config = dict(
    n_layer=15,
    d_model=192,
    n_head=2,
    n_kv_head=2,
    head_dim=96,
    d_mlp=512,
    vocab_size=2048,
    activation='swiglu',
    norm='layernorm',
    norm_place='pre',
    norm_eps=1e-06,
    positions='learned',
    qk_norm=False,
    attn_scale=0.102,
    bias='all',
    tie_embeddings=True,
    parallel_block=False,
    init='normal',
    init_std_qkv=0.0222,
    init_std_o=0.00405,
    init_std_up=0.0222,
    init_std_down=0.00405,
    optimizer='muon_variant',
    lr=0.00484,
    lr_mult_o=0.814,
    beta1=0.95,
    lr_head=0.00511,
    grad_clip=0.5,
    warmup_steps=200,
    schedule='wsd',
    decay_fraction=0.949,
    decay_shape='linear',
    final_lr_fraction=0.0,
    batch_tokens=[8192, 16384],
    seq_len=512,
    doc_mask=True,
    train_tokens=155000000,
    steps=13633,
    dataset='wikipedia_en',
)
Each number is 200 + 40 x the weight over its row's rms, rounded and kept within 0 to 999. Layers, rows and columns count from 0. The size before them is the row's rms in percent of the matrix's.

# layer 7 MLP down (transposed), 512x192, rms 0.0412, rows 180-228, columns 48-95
100,230,206,165,261,212,166,250,243,246,92,176,127,186,238,220,147,199,199,175,167,197,221,164,219,237,169,209,196,213,198,226,222,140,166,191,269,243,156,170,212,218,282,248,246,159,245,198,172
095,217,162,138,260,265,188,178,181,173,240,223,145,284,203,206,190,173,211,189,175,337,133,239,212,224,191,187,297,223,140,215,157,145,275,237,198,141,207,293,184,172,234,160,172,174,152,169,246
099,139,213,244,178,219,213,194,178,244,234,178,271,165,204,197,189,135,158,247,207,212,187,188,148,194,193,207,153,224,133,199,169,245,202,197,135,168,160,164,162,211,203,284,197,243,213,196,199
108,211,269,237,212,210,246,199,189,164,159,237,185,188,157,170,194,217,193,155,169,254,138,195,171,253,241,192,217,147,160,272,230,174,220,181,209,224,188,201,252,206,268,167,180,157,247,209,117
108,196,197,203,260,157,226,141,194,146,297,196,203,228,162,205,221,189,233,194,148,202,169,223,209,209,233,174,180,190,215,162,133,138,183,175,194,258,107,210,173,229,140,179,239,186,262,241,135
091,154,130,187,286,241,201,149,251,196,213,173,205,244,331,215,293,189,180,139,170,195,221,214,183,246,194,186,183,213,108,186,214,242,196,233,235,204,232,252,251,136,197,167,275,211,182,201,202
098,201,195,183,218,159,165,194,190,200,198,186,152,208,262,110,212,174,172,234,196,248,205,177,233,176,260,187,200,211,198,225,148,200,122,125,86,154,201,213,184,163,237,201,141,172,85,193,247
108,196,144,240,175,226,270,196,147,150,229,193,225,180,256,201,237,198,235,236,179,200,235,147,214,180,296,170,183,277,200,184,183,152,175,190,212,144,212,164,251,168,187,186,200,89,209,159,130
098,153,136,128,275,189,226,155,341,205,222,185,205,145,226,199,237,192,228,215,204,231,174,194,212,217,259,155,221,197,137,228,184,166,153,260,213,221,187,209,272,244,170,184,161,226,154,166,216
103,203,195,214,286,204,209,217,197,257,261,198,232,195,178,250,185,226,174,239,180,222,270,180,144,247,171,148,157,175,134,208,167,173,174,225,208,141,188,189,242,247,257,170,130,232,136,242,230
100,237,147,245,230,222,147,248,77,201,252,174,116,252,237,145,249,194,125,232,209,187,206,179,216,159,271,211,244,163,129,224,161,258,211,206,225,214,233,148,188,183,231,230,214,187,193,226,159
102,222,180,232,224,158,213,196,130,244,146,183,199,204,263,187,155,112,131,221,167,133,220,176,257,287,196,170,244,189,230,168,229,219,168,157,165,288,253,145,256,163,174,109,194,167,212,149,190
092,253,192,145,239,140,270,231,204,186,186,220,164,183,197,220,173,160,125,247,171,149,211,254,221,286,216,258,237,225,163,199,255,247,118,208,279,125,216,212,184,197,179,220,200,199,218,203,190
116,240,230,242,225,233,178,215,195,221,238,159,228,185,178,254,244,262,234,185,236,202,158,226,230,283,100,197,176,193,197,123,150,198,188,163,208,161,218,237,197,210,198,182,198,130,222,221,242
093,212,150,169,240,196,212,119,208,181,205,187,170,205,254,229,170,219,254,240,232,246,234,238,174,125,169,222,185,165,208,218,157,179,240,159,133,198,139,203,263,210,224,205,262,202,132,167,166
102,256,189,215,160,192,151,253,236,180,239,204,219,271,153,190,270,217,193,149,151,251,159,160,169,247,177,196,155,159,183,194,196,191,188,220,161,216,131,242,205,237,182,197,233,175,192,196,184
103,236,165,239,247,228,268,160,264,185,135,184,229,234,168,229,258,185,240,211,202,238,281,178,144,160,185,163,223,201,177,158,166,211,229,233,201,280,165,225,264,260,221,190,218,262,222,223,202
106,224,210,184,189,225,254,188,185,172,135,236,276,239,163,199,224,269,213,189,165,188,167,143,268,236,191,125,246,150,191,203,220,226,261,236,158,296,257,237,121,228,90,232,281,246,155,204,176
089,204,106,170,251,226,217,179,203,164,250,165,250,276,239,210,149,141,215,165,180,208,219,233,170,180,195,174,141,235,198,214,182,101,147,257,165,171,163,206,223,243,254,212,217,226,234,298,198
102,195,177,221,171,125,244,188,155,211,253,223,248,230,162,161,154,235,173,135,215,155,214,217,141,230,192,153,259,179,258,168,211,278,288,240,173,171,216,173,168,217,225,214,215,193,157,252,240
103,259,218,126,213,210,218,205,171,220,276,197,212,251,301,197,172,223,215,222,182,126,267,196,194,227,204,205,140,200,196,215,223,223,163,166,277,209,247,213,231,203,189,202,311,166,165,176,216
118,225,162,136,227,193,193,207,197,199,104,205,204,275,215,221,225,251,256,142,110,189,298,174,217,299,198,131,215,205,251,162,229,210,195,110,248,206,212,162,297,205,186,211,241,187,178,194,173
099,171,201,113,253,130,285,197,235,204,166,223,144,180,199,248,175,202,211,225,149,197,216,129,147,268,213,220,150,143,212,199,181,267,199,208,277,178,156,256,187,184,173,171,233,172,184,246,178
099,186,169,145,95,235,127,128,228,202,192,165,225,181,125,202,265,218,131,185,163,225,235,149,215,232,228,177,221,215,207,207,247,167,190,199,204,210,194,189,195,196,225,255,244,215,184,160,250
097,167,210,178,233,219,274,176,193,228,195,246,178,132,166,211,152,229,236,232,224,217,249,159,187,184,185,138,199,277,251,171,129,218,206,189,233,168,239,200,255,132,189,231,169,228,251,190,192
093,171,244,157,163,179,190,225,292,193,238,247,227,218,161,209,149,211,237,208,246,188,219,240,214,209,128,194,255,196,274,260,195,211,176,212,212,242,131,211,185,177,199,161,235,180,195,205,87
098,138,160,240,206,138,221,191,252,194,232,223,220,227,113,252,205,239,209,226,215,120,209,200,219,200,194,253,231,249,183,116,203,228,176,254,160,133,142,238,162,206,239,166,225,254,209,203,227
093,170,142,243,179,207,182,188,178,311,247,216,255,225,308,189,247,144,169,227,126,191,159,242,178,268,259,149,225,211,207,184,219,246,188,227,191,182,260,170,166,180,274,233,185,300,165,202,189
107,241,243,200,235,211,255,146,215,178,198,162,244,242,149,192,253,233,176,176,249,161,204,190,168,195,215,199,160,227,143,267,188,178,157,244,149,205,243,201,223,165,217,131,166,133,262,215,226
096,183,245,132,194,236,152,214,198,157,188,232,188,248,201,215,158,187,219,208,201,139,243,107,163,260,218,181,214,201,144,146,108,266,208,233,155,233,331,269,159,190,169,184,116,194,215,163,173
103,173,219,204,183,198,196,242,195,227,129,160,199,198,151,183,222,181,176,155,209,216,209,221,212,201,209,224,173,245,205,234,212,244,250,197,155,256,304,236,175,189,227,177,208,242,218,235,216
104,270,259,127,179,180,100,155,205,207,154,248,126,159,219,230,192,229,200,238,179,178,238,150,221,208,215,210,199,168,250,204,254,164,229,190,215,207,175,85,153,179,231,283,201,191,209,170,199
104,218,174,206,239,193,177,157,165,183,214,216,185,159,129,202,169,227,107,193,201,240,220,250,133,260,168,238,173,204,189,290,227,215,285,266,191,156,212,263,202,207,267,216,192,210,281,184,191
097,161,184,138,156,209,132,225,179,233,188,191,171,199,182,205,227,204,247,269,195,161,190,160,186,186,226,160,195,241,153,213,159,136,117,142,191,173,155,181,258,120,176,203,245,191,263,223,218
107,184,245,171,222,202,185,121,184,254,188,173,248,235,193,151,162,139,245,216,240,183,188,320,236,166,231,249,256,213,219,199,259,156,212,210,160,236,248,236,190,207,170,200,214,218,286,246,138
095,254,227,187,179,188,217,240,194,194,161,233,167,166,300,188,226,174,156,218,141,202,138,205,227,202,231,243,174,221,191,162,211,151,265,164,254,128,189,88,201,139,239,237,142,177,248,235,141
100,187,280,225,200,271,218,248,223,162,191,223,161,160,183,257,165,188,181,121,180,173,159,246,192,193,232,246,147,156,209,178,199,205,244,221,250,215,214,215,38,181,217,162,153,166,126,205,205
097,180,200,175,246,197,256,266,185,117,178,197,178,148,154,245,168,156,268,176,203,180,235,219,155,172,168,253,256,163,188,211,230,166,177,142,248,254,233,248,245,218,277,171,166,207,183,222,175
093,190,255,176,170,256,193,205,276,218,191,204,222,171,213,182,232,261,225,129,247,266,201,183,208,246,192,182,248,130,123,207,155,280,205,193,170,149,192,201,170,212,82,118,168,217,188,279,218
096,186,133,181,285,208,237,231,197,221,190,196,173,217,237,166,205,264,217,212,220,176,170,240,188,242,177,143,211,199,249,181,131,199,298,199,145,210,222,244,176,155,185,264,231,177,249,199,189
093,266,171,220,199,189,246,233,177,204,212,190,225,213,178,182,253,222,186,207,238,225,193,248,259,173,106,222,188,210,149,187,219,120,171,251,209,263,193,209,238,206,174,201,158,123,191,232,177
112,177,218,181,247,160,202,196,217,195,214,234,223,244,239,220,194,203,239,220,212,123,231,163,77,220,151,229,198,170,143,257,280,217,164,235,229,231,191,193,219,229,173,214,177,246,232,252,153
099,167,196,276,166,271,213,206,245,157,173,220,215,184,196,149,116,282,209,164,250,199,241,159,247,236,155,202,250,159,193,229,204,209,230,215,155,200,239,204,215,194,205,193,191,237,203,213,146
096,266,193,236,200,271,214,228,134,183,192,157,228,166,172,166,214,188,203,201,255,177,226,186,211,229,218,244,188,151,190,114,141,268,205,149,226,188,106,110,221,177,230,203,147,265,163,185,186
101,124,220,213,102,190,127,170,209,251,265,200,198,169,143,245,176,183,201,243,236,177,172,185,207,217,378,195,234,215,203,268,206,220,213,199,204,240,181,192,183,217,202,208,190,213,194,185,297
098,156,196,140,249,179,215,184,274,183,195,147,234,186,198,214,221,177,265,157,202,216,216,200,199,99,168,220,154,183,145,258,191,131,271,257,228,190,277,207,140,199,132,241,183,142,180,302,186
106,235,196,205,254,215,269,201,229,231,177,141,169,178,193,187,302,207,159,183,337,221,209,246,146,267,203,186,229,196,234,233,223,128,224,243,128,197,160,163,221,230,226,220,170,196,222,194,202
100,133,242,199,221,218,231,212,226,111,283,319,191,186,119,237,222,302,221,201,150,197,224,206,158,203,181,232,234,171,167,248,211,240,162,242,183,264,192,248,171,266,206,261,214,197,231,174,194
103,205,86,134,213,263,131,235,191,242,174,192,128,222,220,245,175,192,183,231,211,208,134,162,187,250,269,173,257,226,184,174,202,208,254,185,223,187,239,177,258,143,148,182,242,207,129,156,217
# layer 7 MLP gate, 512x192, rms 0.121, rows 181-228, columns 48-95
103,182,145,200,186,188,239,194,101,225,195,207,139,207,210,221,245,204,276,246,214,223,147,239,190,236,204,177,260,232,188,127,207,157,200,227,132,155,191,253,159,222,203,236,312,114,168,163,242
094,270,186,213,165,215,232,242,165,141,144,230,237,171,161,245,171,170,97,105,175,156,144,160,230,194,167,181,236,231,243,280,159,208,205,214,223,185,138,233,210,195,231,235,265,225,218,197,193
102,224,164,243,172,199,174,236,202,189,150,217,246,180,200,142,198,160,272,206,230,228,292,212,155,199,148,197,224,243,143,213,208,151,218,132,157,217,161,170,272,153,222,230,267,160,174,251,180
102,177,235,184,258,219,214,291,202,132,178,174,279,195,203,172,235,212,113,221,215,106,172,136,195,152,232,219,201,211,197,191,269,181,131,170,205,180,208,122,174,165,210,241,241,188,172,176,178
107,231,181,192,256,230,175,205,192,213,214,229,227,187,207,224,223,232,241,98,194,189,182,203,223,275,257,197,166,210,155,216,197,211,208,196,180,245,168,194,192,225,198,197,209,233,198,175,155
100,205,149,215,233,170,207,275,218,207,149,201,140,236,266,254,174,170,246,176,197,237,239,270,114,157,163,201,141,149,132,221,155,258,220,270,155,204,172,221,234,200,196,184,257,179,142,261,211
106,217,115,292,180,235,198,207,245,222,248,162,251,122,219,233,191,131,203,254,126,224,176,175,145,195,205,252,201,162,229,241,237,234,221,222,195,210,193,142,298,169,240,182,218,257,197,242,226
103,281,176,152,199,183,164,252,222,223,187,192,235,224,145,234,140,156,220,225,174,217,195,212,185,264,228,157,126,258,251,140,247,230,185,211,193,165,220,235,200,256,221,274,203,237,160,137,251
095,211,240,223,250,150,220,186,189,180,174,224,228,196,173,144,204,242,153,198,161,155,120,177,172,155,235,205,170,185,268,142,173,261,179,216,149,156,200,216,173,254,206,173,157,221,134,230,261
104,182,189,225,154,223,196,262,212,205,278,172,232,185,205,160,200,158,154,174,213,179,227,256,229,187,284,208,196,160,150,169,149,135,219,204,169,128,161,223,171,233,189,246,185,200,159,177,242
103,206,169,196,192,202,140,208,193,229,233,261,163,176,189,229,152,241,154,197,202,187,214,234,120,241,223,211,216,177,176,108,193,207,230,228,144,282,147,195,219,269,196,158,229,133,219,244,183
089,224,214,197,220,222,197,265,231,239,114,173,175,217,199,164,217,189,225,222,224,226,183,163,259,157,229,199,258,202,229,157,134,165,124,186,174,172,187,213,242,196,245,256,90,122,231,232,203
101,175,230,213,203,194,225,231,248,231,184,200,232,203,160,259,112,136,186,197,190,249,270,143,219,167,149,157,165,225,176,202,211,255,170,218,233,114,154,223,255,212,207,233,150,258,215,132,149
095,210,198,213,143,173,145,203,216,239,241,257,221,185,234,220,144,234,203,206,113,209,162,139,184,177,173,144,199,147,160,204,154,191,212,240,252,232,216,248,204,135,196,291,275,248,244,182,207
108,197,247,177,253,155,244,239,208,152,261,164,129,187,165,197,252,130,207,220,137,218,141,170,192,234,165,188,109,220,218,240,191,195,253,105,180,190,211,235,259,222,163,291,208,108,170,180,110
103,144,215,212,229,293,221,205,225,209,239,246,174,155,246,143,153,197,223,195,154,272,183,210,180,120,231,152,178,197,218,210,235,224,120,257,208,147,88,205,192,134,176,220,232,121,130,192,203
103,244,187,292,215,168,231,157,205,207,170,166,135,218,118,187,226,206,165,179,177,235,251,279,138,194,136,147,195,210,166,211,216,209,144,241,261,196,238,165,247,226,279,218,193,103,225,222,249
100,186,174,197,167,180,190,235,181,208,168,219,222,201,169,227,172,234,221,210,202,192,204,295,235,137,241,162,199,177,221,202,279,188,214,301,216,183,262,248,183,240,194,249,164,250,145,232,183
095,224,301,180,188,230,229,227,163,181,224,238,200,228,224,204,210,246,230,172,173,252,157,137,255,163,202,178,193,146,196,228,224,154,232,145,212,143,215,184,172,183,302,302,238,159,188,166,157
106,217,250,180,159,215,155,196,259,232,208,172,202,203,213,217,171,236,138,255,96,153,234,243,222,198,192,258,227,198,141,135,155,249,129,179,256,171,125,161,152,157,159,218,188,256,186,189,169
111,184,213,219,194,160,149,183,156,244,207,183,184,177,164,194,172,248,196,187,194,161,146,249,218,202,211,254,219,220,178,217,191,236,103,212,123,197,241,173,179,254,213,193,236,157,189,183,220
096,130,155,268,199,226,127,190,203,188,208,219,173,206,189,161,213,223,196,241,290,266,84,178,231,130,247,211,279,200,209,216,163,142,179,217,207,214,205,230,188,210,176,232,196,239,164,198,173
098,285,183,124,213,144,214,278,182,201,183,206,207,149,219,212,176,240,142,186,197,163,213,248,231,176,211,179,168,176,217,219,201,231,218,230,226,206,194,161,235,199,146,154,254,238,163,240,197
097,167,108,241,157,180,180,214,324,185,251,165,244,247,179,214,315,263,210,219,245,175,178,205,159,129,173,229,208,240,140,207,201,146,185,158,231,222,145,201,214,192,226,144,234,183,248,171,171
095,252,236,192,152,183,226,167,206,228,161,231,218,161,186,136,233,238,203,179,178,209,167,203,181,181,158,218,237,226,162,244,210,237,208,158,220,212,189,221,249,237,193,95,221,133,220,218,127
099,234,192,207,163,198,215,226,264,208,191,167,247,177,170,199,243,174,197,209,182,135,117,219,198,241,141,166,258,176,231,208,331,185,175,137,190,158,240,110,174,214,265,195,170,175,246,206,231
101,137,224,247,221,165,152,202,252,274,246,212,238,182,218,170,221,204,221,191,127,253,163,248,198,244,210,197,212,186,230,183,295,176,139,224,201,205,261,238,194,171,255,219,214,199,160,205,185
109,258,228,221,160,240,217,191,267,136,188,130,236,211,118,257,214,159,260,217,205,201,195,171,208,186,201,250,105,157,203,168,251,206,150,171,314,203,230,208,294,141,229,215,206,165,250,216,197
098,249,187,143,197,189,124,246,262,253,199,185,243,225,207,220,203,137,213,222,188,151,176,190,241,190,185,146,215,265,251,255,251,212,85,235,251,174,228,154,196,261,225,233,206,194,197,154,216
095,255,166,215,209,183,217,243,207,180,256,193,153,201,201,202,248,191,188,211,159,190,167,145,232,221,211,205,207,153,177,189,206,210,212,248,152,235,243,265,218,260,217,228,193,214,136,261,245
106,111,184,222,204,220,217,175,154,220,251,143,202,270,169,182,180,161,228,174,159,150,178,197,95,151,212,173,231,239,194,198,170,201,207,161,146,219,256,207,245,188,197,220,193,252,221,296,271
109,167,225,259,186,207,176,211,336,251,220,201,278,132,228,200,120,250,206,243,197,212,189,232,206,178,199,199,235,159,268,159,158,178,179,184,161,149,175,143,232,302,221,190,262,164,232,277,220
091,260,211,134,240,272,192,241,144,209,229,214,207,209,272,172,182,180,201,218,174,216,204,144,192,224,228,163,150,227,229,112,156,139,257,227,246,276,240,216,182,132,164,134,158,208,144,193,134
102,192,212,183,212,143,225,154,152,209,234,259,164,211,161,234,133,268,191,193,171,177,165,244,248,168,188,224,247,168,133,180,249,152,136,213,276,208,239,239,205,224,198,254,192,220,232,226,156
101,238,228,142,174,163,192,137,171,179,234,143,213,194,224,204,185,247,283,211,209,174,145,226,210,192,170,223,230,145,168,154,181,220,201,150,240,89,218,302,260,146,156,229,201,193,186,229,235
109,291,227,207,259,235,225,220,230,180,213,151,154,273,216,129,200,184,270,240,228,240,173,154,189,126,219,234,240,100,184,148,198,167,220,172,213,250,177,298,261,216,225,237,189,231,136,185,235
097,241,196,252,184,266,204,160,195,161,227,186,199,182,141,208,276,238,243,197,156,162,201,183,255,86,230,179,235,253,213,200,231,225,173,180,223,157,185,183,240,183,257,194,166,212,157,157,155
095,201,156,204,185,259,201,197,244,219,109,222,218,181,194,239,153,225,187,158,191,177,178,234,216,250,232,136,205,255,244,159,259,158,298,279,205,193,242,240,235,165,158,162,156,201,268,222,269
098,170,198,189,178,140,269,232,220,181,170,167,240,189,217,222,277,230,257,176,212,262,177,277,252,195,211,212,154,229,219,100,226,159,190,181,210,209,196,195,167,202,160,240,223,177,224,177,193
095,202,261,286,225,211,243,205,131,256,203,220,208,206,209,185,167,204,240,173,188,159,175,255,210,223,163,160,264,218,196,251,191,166,144,156,216,191,257,251,212,181,226,232,198,175,240,228,158
105,213,188,151,148,254,166,175,245,258,147,192,169,228,203,275,189,262,247,191,205,175,196,208,137,170,238,206,202,168,188,232,150,146,271,208,164,197,203,136,138,181,89,231,224,159,130,169,171
093,193,173,234,193,206,153,234,192,177,178,198,182,176,176,189,187,234,140,225,210,214,174,144,219,174,270,164,211,184,239,165,176,172,171,185,253,239,192,160,195,260,204,235,138,230,166,154,252
101,196,164,168,224,171,150,253,181,214,196,182,140,168,135,238,143,257,134,205,132,329,186,252,114,110,170,175,179,232,203,147,203,172,212,193,226,186,200,198,201,218,305,196,151,232,175,255,186
109,205,287,216,156,192,223,244,188,176,229,115,201,252,250,226,237,189,203,229,205,192,207,255,196,132,220,156,236,182,258,250,313,135,207,226,237,200,224,234,255,237,245,265,180,207,182,222,171
097,253,164,148,157,188,113,191,186,153,207,233,137,180,221,181,151,229,205,139,251,181,188,222,209,169,201,242,239,239,145,243,239,153,152,204,148,72,193,212,250,211,173,229,198,285,243,189,224
109,170,153,210,143,253,203,147,165,99,233,217,239,217,201,279,221,162,134,210,226,178,279,102,220,179,217,249,197,190,233,164,271,193,145,261,145,209,195,130,230,247,238,129,193,255,207,214,186
094,260,209,208,206,203,154,252,167,199,241,177,187,217,170,226,146,210,284,207,292,154,197,177,237,117,242,141,214,165,213,227,185,171,167,183,191,192,149,150,184,249,217,168,224,228,252,181,176
099,133,233,170,251,170,228,180,188,160,232,146,119,179,162,124,258,164,196,263,219,236,175,176,219,118,272,247,166,236,138,201,229,204,216,217,179,177,243,274,195,244,222,244,214,276,176,140,198
# layer 7 MLP up, 512x192, rms 0.122, rows 181-228, columns 48-95
100,276,240,140,257,180,231,195,224,128,190,154,183,175,196,257,175,293,160,244,187,184,146,244,205,198,199,156,148,173,140,192,222,234,153,207,153,246,233,215,228,180,160,204,173,227,249,119,201
095,145,161,160,169,293,183,204,183,225,272,165,190,172,263,122,169,302,198,230,242,221,244,193,243,242,234,235,189,205,209,159,149,198,233,195,223,249,285,163,145,252,235,138,193,202,210,200,241
103,281,193,260,138,189,229,137,206,206,205,115,211,172,218,242,199,251,278,228,186,173,188,231,238,194,169,178,154,154,187,235,191,173,280,144,212,271,265,121,154,181,274,168,240,196,157,206,183
107,204,245,192,243,220,205,261,174,214,215,166,260,178,133,156,246,169,213,130,157,193,217,160,233,183,184,164,153,191,217,209,284,177,239,227,156,129,185,203,203,174,194,182,210,253,131,210,225
101,200,125,207,166,204,131,247,172,212,207,258,163,173,244,161,162,226,247,275,136,256,174,234,246,214,136,202,163,152,202,126,180,200,219,186,211,176,188,309,241,226,218,193,162,226,215,212,236
093,254,218,170,208,229,132,199,303,241,245,233,232,201,163,170,160,184,223,220,185,170,185,159,193,215,194,224,206,207,259,166,129,236,200,286,122,175,211,123,155,151,188,157,285,223,201,218,182
105,168,222,197,264,211,185,201,200,135,174,230,177,241,221,221,111,176,157,192,213,191,236,232,148,189,149,219,204,190,212,233,183,235,236,225,272,262,138,203,210,294,172,192,193,173,180,152,197
108,167,136,238,150,246,211,211,223,189,222,216,242,193,151,201,195,207,150,245,182,226,230,241,275,171,128,124,256,200,232,198,263,180,185,164,179,175,155,219,261,184,155,197,209,252,279,239,207
100,254,235,237,242,247,217,198,190,259,179,194,248,210,179,288,217,201,282,175,219,232,236,282,175,303,200,208,157,144,157,237,120,170,267,240,208,216,215,223,189,141,175,86,188,230,204,151,197
095,171,173,224,228,211,111,187,231,216,279,161,129,218,149,124,218,209,209,186,173,240,223,211,289,149,151,190,206,134,187,247,195,154,186,228,241,280,173,206,286,159,209,179,169,178,197,204,236
103,218,154,167,192,184,189,178,185,193,176,308,187,162,176,175,193,119,258,191,160,201,171,160,248,232,253,213,210,247,281,166,194,186,264,166,250,148,171,232,187,193,182,184,230,228,162,182,221
095,176,177,225,116,199,236,118,195,180,222,264,212,195,158,220,136,237,233,158,272,216,164,276,212,231,216,195,206,150,184,176,183,177,207,177,255,244,130,173,205,165,210,180,255,304,219,155,224
106,185,127,175,186,215,198,213,216,186,206,146,183,186,228,225,231,245,261,200,188,170,299,179,240,152,183,200,171,202,180,240,175,211,233,246,191,157,310,194,160,164,210,226,160,244,125,205,189
093,176,193,199,284,172,189,200,205,185,170,261,257,244,187,168,220,158,102,174,240,209,227,168,193,265,228,140,186,200,227,214,205,235,110,208,129,220,157,219,222,227,262,242,172,202,177,206,203
105,228,169,214,208,227,205,229,172,178,219,192,152,193,153,115,202,181,203,186,189,188,190,221,248,214,157,223,161,215,259,106,214,237,234,154,221,123,182,244,197,233,154,266,242,155,178,220,216
109,207,141,147,204,247,220,151,162,167,158,189,186,144,285,205,214,224,161,206,206,245,238,192,242,220,266,165,218,229,190,229,249,237,175,198,173,185,214,201,171,168,158,261,194,121,173,194,224
102,209,240,152,299,250,244,242,181,273,170,229,264,202,224,130,183,159,259,235,165,112,178,236,163,204,156,196,224,267,161,182,214,153,138,275,140,168,231,186,172,124,127,194,182,240,217,276,201
092,194,129,137,119,261,207,171,207,210,172,166,229,168,246,240,238,249,168,218,191,225,189,128,240,182,209,248,183,145,142,223,157,284,190,183,206,130,164,234,180,244,172,108,242,180,143,214,169
095,173,158,165,209,241,120,125,174,182,216,165,195,170,256,198,202,175,201,270,235,251,169,236,296,218,223,184,249,150,229,151,207,201,200,289,150,224,126,250,198,251,123,259,242,229,229,233,208
094,178,218,221,224,249,169,176,175,181,144,251,261,173,189,222,214,186,251,163,242,203,209,196,181,144,264,215,227,198,183,222,207,275,246,191,217,169,309,244,166,216,144,141,181,244,198,223,218
116,160,183,276,258,198,156,213,134,171,273,150,224,211,221,207,230,152,214,177,199,177,238,195,185,158,226,181,197,187,196,237,187,211,304,228,219,257,223,190,201,149,212,236,168,233,220,241,178
086,266,220,172,125,220,189,187,199,192,183,247,224,227,147,219,167,254,231,210,182,183,260,105,201,205,255,220,219,170,173,235,233,199,155,174,163,158,192,257,186,209,218,150,215,199,274,181,201
103,147,250,251,176,164,161,226,233,188,207,217,197,197,314,219,245,188,177,269,269,191,197,225,176,192,282,113,171,207,183,170,200,207,162,197,155,207,139,210,161,149,219,248,140,220,256,225,186
101,257,147,162,153,242,119,145,262,169,179,131,207,215,200,217,201,252,190,214,218,178,184,220,172,173,198,199,208,219,126,247,180,196,172,160,260,198,164,256,179,190,250,177,197,211,261,157,221
095,227,233,225,160,191,194,188,179,180,172,166,272,157,168,323,224,159,308,217,255,237,177,147,158,214,151,181,158,176,179,255,209,232,144,172,191,236,284,151,213,220,214,142,184,238,214,287,205
097,204,206,168,124,280,250,266,240,178,179,224,242,234,256,182,174,136,277,185,204,205,210,261,168,179,202,201,239,186,191,233,204,204,234,230,223,191,205,255,173,157,237,178,199,82,149,218,172
102,249,116,228,167,217,189,231,164,228,117,227,266,231,183,192,234,164,228,247,188,238,208,143,209,185,243,239,208,201,150,162,159,205,192,244,232,159,248,253,177,200,171,213,256,207,220,193,234
107,208,187,159,268,198,148,244,161,183,195,224,249,184,317,187,242,236,185,169,297,200,166,109,247,192,224,196,243,181,208,286,182,170,159,191,187,213,198,205,220,195,211,182,162,179,184,268,246
095,167,227,154,170,241,283,200,246,177,245,151,209,144,146,159,243,189,217,213,171,206,209,185,151,183,137,236,202,130,136,205,168,193,192,182,201,116,191,251,205,168,265,193,215,235,160,240,233
098,187,192,85,162,265,211,242,234,243,268,211,174,246,201,187,231,241,236,226,179,173,212,197,164,172,161,233,202,273,221,224,179,216,232,151,156,208,172,213,183,231,233,196,172,106,176,156,154
104,219,122,178,168,224,140,270,221,204,231,215,175,217,217,103,205,153,176,215,201,220,205,173,160,173,154,182,214,276,143,180,179,213,232,188,193,301,262,213,244,237,129,178,218,249,185,250,250
108,183,219,244,222,196,305,186,197,176,228,191,164,249,219,179,179,195,229,149,222,241,216,232,151,216,157,177,255,277,201,136,187,249,235,265,221,239,96,199,143,175,235,141,156,208,262,223,230
092,208,211,276,156,255,242,125,143,229,160,207,235,181,199,226,173,163,249,248,196,223,191,204,185,199,156,192,198,186,248,210,235,239,309,212,211,147,272,207,253,207,165,172,267,174,225,253,192
101,188,228,240,169,180,257,272,165,207,197,234,198,263,222,251,196,155,253,140,213,213,153,199,210,185,219,136,240,145,141,242,263,180,271,273,150,133,180,226,209,271,221,248,194,140,187,215,208
098,255,184,144,216,205,208,163,218,215,220,190,221,171,215,171,222,192,159,233,139,242,253,197,166,204,177,236,223,255,278,218,158,143,248,205,135,170,261,199,162,143,261,184,162,234,199,276,224
108,159,114,196,154,178,119,275,210,252,177,214,136,190,214,153,205,239,194,194,139,234,151,219,265,208,203,192,251,212,188,166,153,246,183,213,185,280,96,191,237,176,249,155,207,161,176,173,215
100,198,184,190,229,212,189,176,208,276,200,240,258,184,192,264,215,220,190,212,181,185,167,216,154,146,167,148,216,148,153,144,226,221,190,264,216,221,200,172,253,113,158,154,224,163,154,220,141
095,223,247,145,258,183,213,265,231,220,261,278,213,236,231,215,167,160,209,163,117,314,210,253,233,198,277,144,264,235,232,169,176,230,214,188,226,230,189,181,132,161,144,206,213,194,154,132,241
094,197,171,215,199,192,266,224,158,192,209,203,203,181,164,137,201,252,150,162,128,162,238,196,278,198,205,236,176,250,217,170,191,186,241,214,241,221,212,205,249,196,168,239,163,242,232,156,220
092,226,262,234,198,136,196,232,189,224,263,259,211,196,257,249,141,135,116,259,186,203,192,232,145,261,161,250,177,265,190,204,171,236,173,157,268,251,241,170,133,197,239,172,240,170,190,177,226
107,179,163,197,207,184,152,191,188,275,161,197,183,229,213,164,223,243,213,235,154,272,201,148,192,164,240,155,288,152,232,223,158,198,157,141,221,184,173,171,154,183,220,200,165,224,207,199,135
097,183,142,194,216,264,131,241,214,208,246,241,216,144,234,218,190,219,195,181,236,143,216,234,240,133,262,152,227,202,199,238,154,150,196,204,330,179,195,228,176,157,247,222,74,211,213,199,179
105,198,174,223,264,221,206,185,150,197,170,267,265,177,259,302,178,174,138,162,193,175,216,233,172,217,174,202,222,166,199,156,168,182,225,266,181,214,189,207,260,214,209,200,165,212,178,125,184
106,204,227,185,204,164,210,174,174,180,158,157,160,193,179,180,240,221,182,157,225,255,230,178,217,230,162,139,226,213,248,204,249,123,211,159,214,168,176,152,202,206,264,176,184,196,192,159,218
099,247,189,186,243,178,137,269,196,202,210,182,169,272,204,148,202,163,227,262,216,115,145,113,209,196,240,198,151,187,194,195,178,195,173,122,225,176,143,218,215,173,207,202,198,191,219,100,216
110,154,207,187,183,191,160,224,224,206,201,244,306,199,275,134,187,237,249,199,219,193,137,205,192,212,289,134,154,161,148,234,214,233,150,168,221,186,271,172,143,181,240,202,215,107,179,232,186
101,183,202,214,273,151,170,176,251,237,159,159,199,230,186,180,219,224,132,177,209,163,214,174,197,210,144,245,231,218,220,201,177,278,215,201,236,221,220,253,230,141,223,107,63,240,195,178,197
106,244,198,199,167,186,160,198,242,178,208,245,231,177,182,185,251,212,217,179,216,290,205,183,224,211,216,195,211,200,222,124,249,185,237,217,184,271,160,236,202,231,125,207,163,163,162,207,178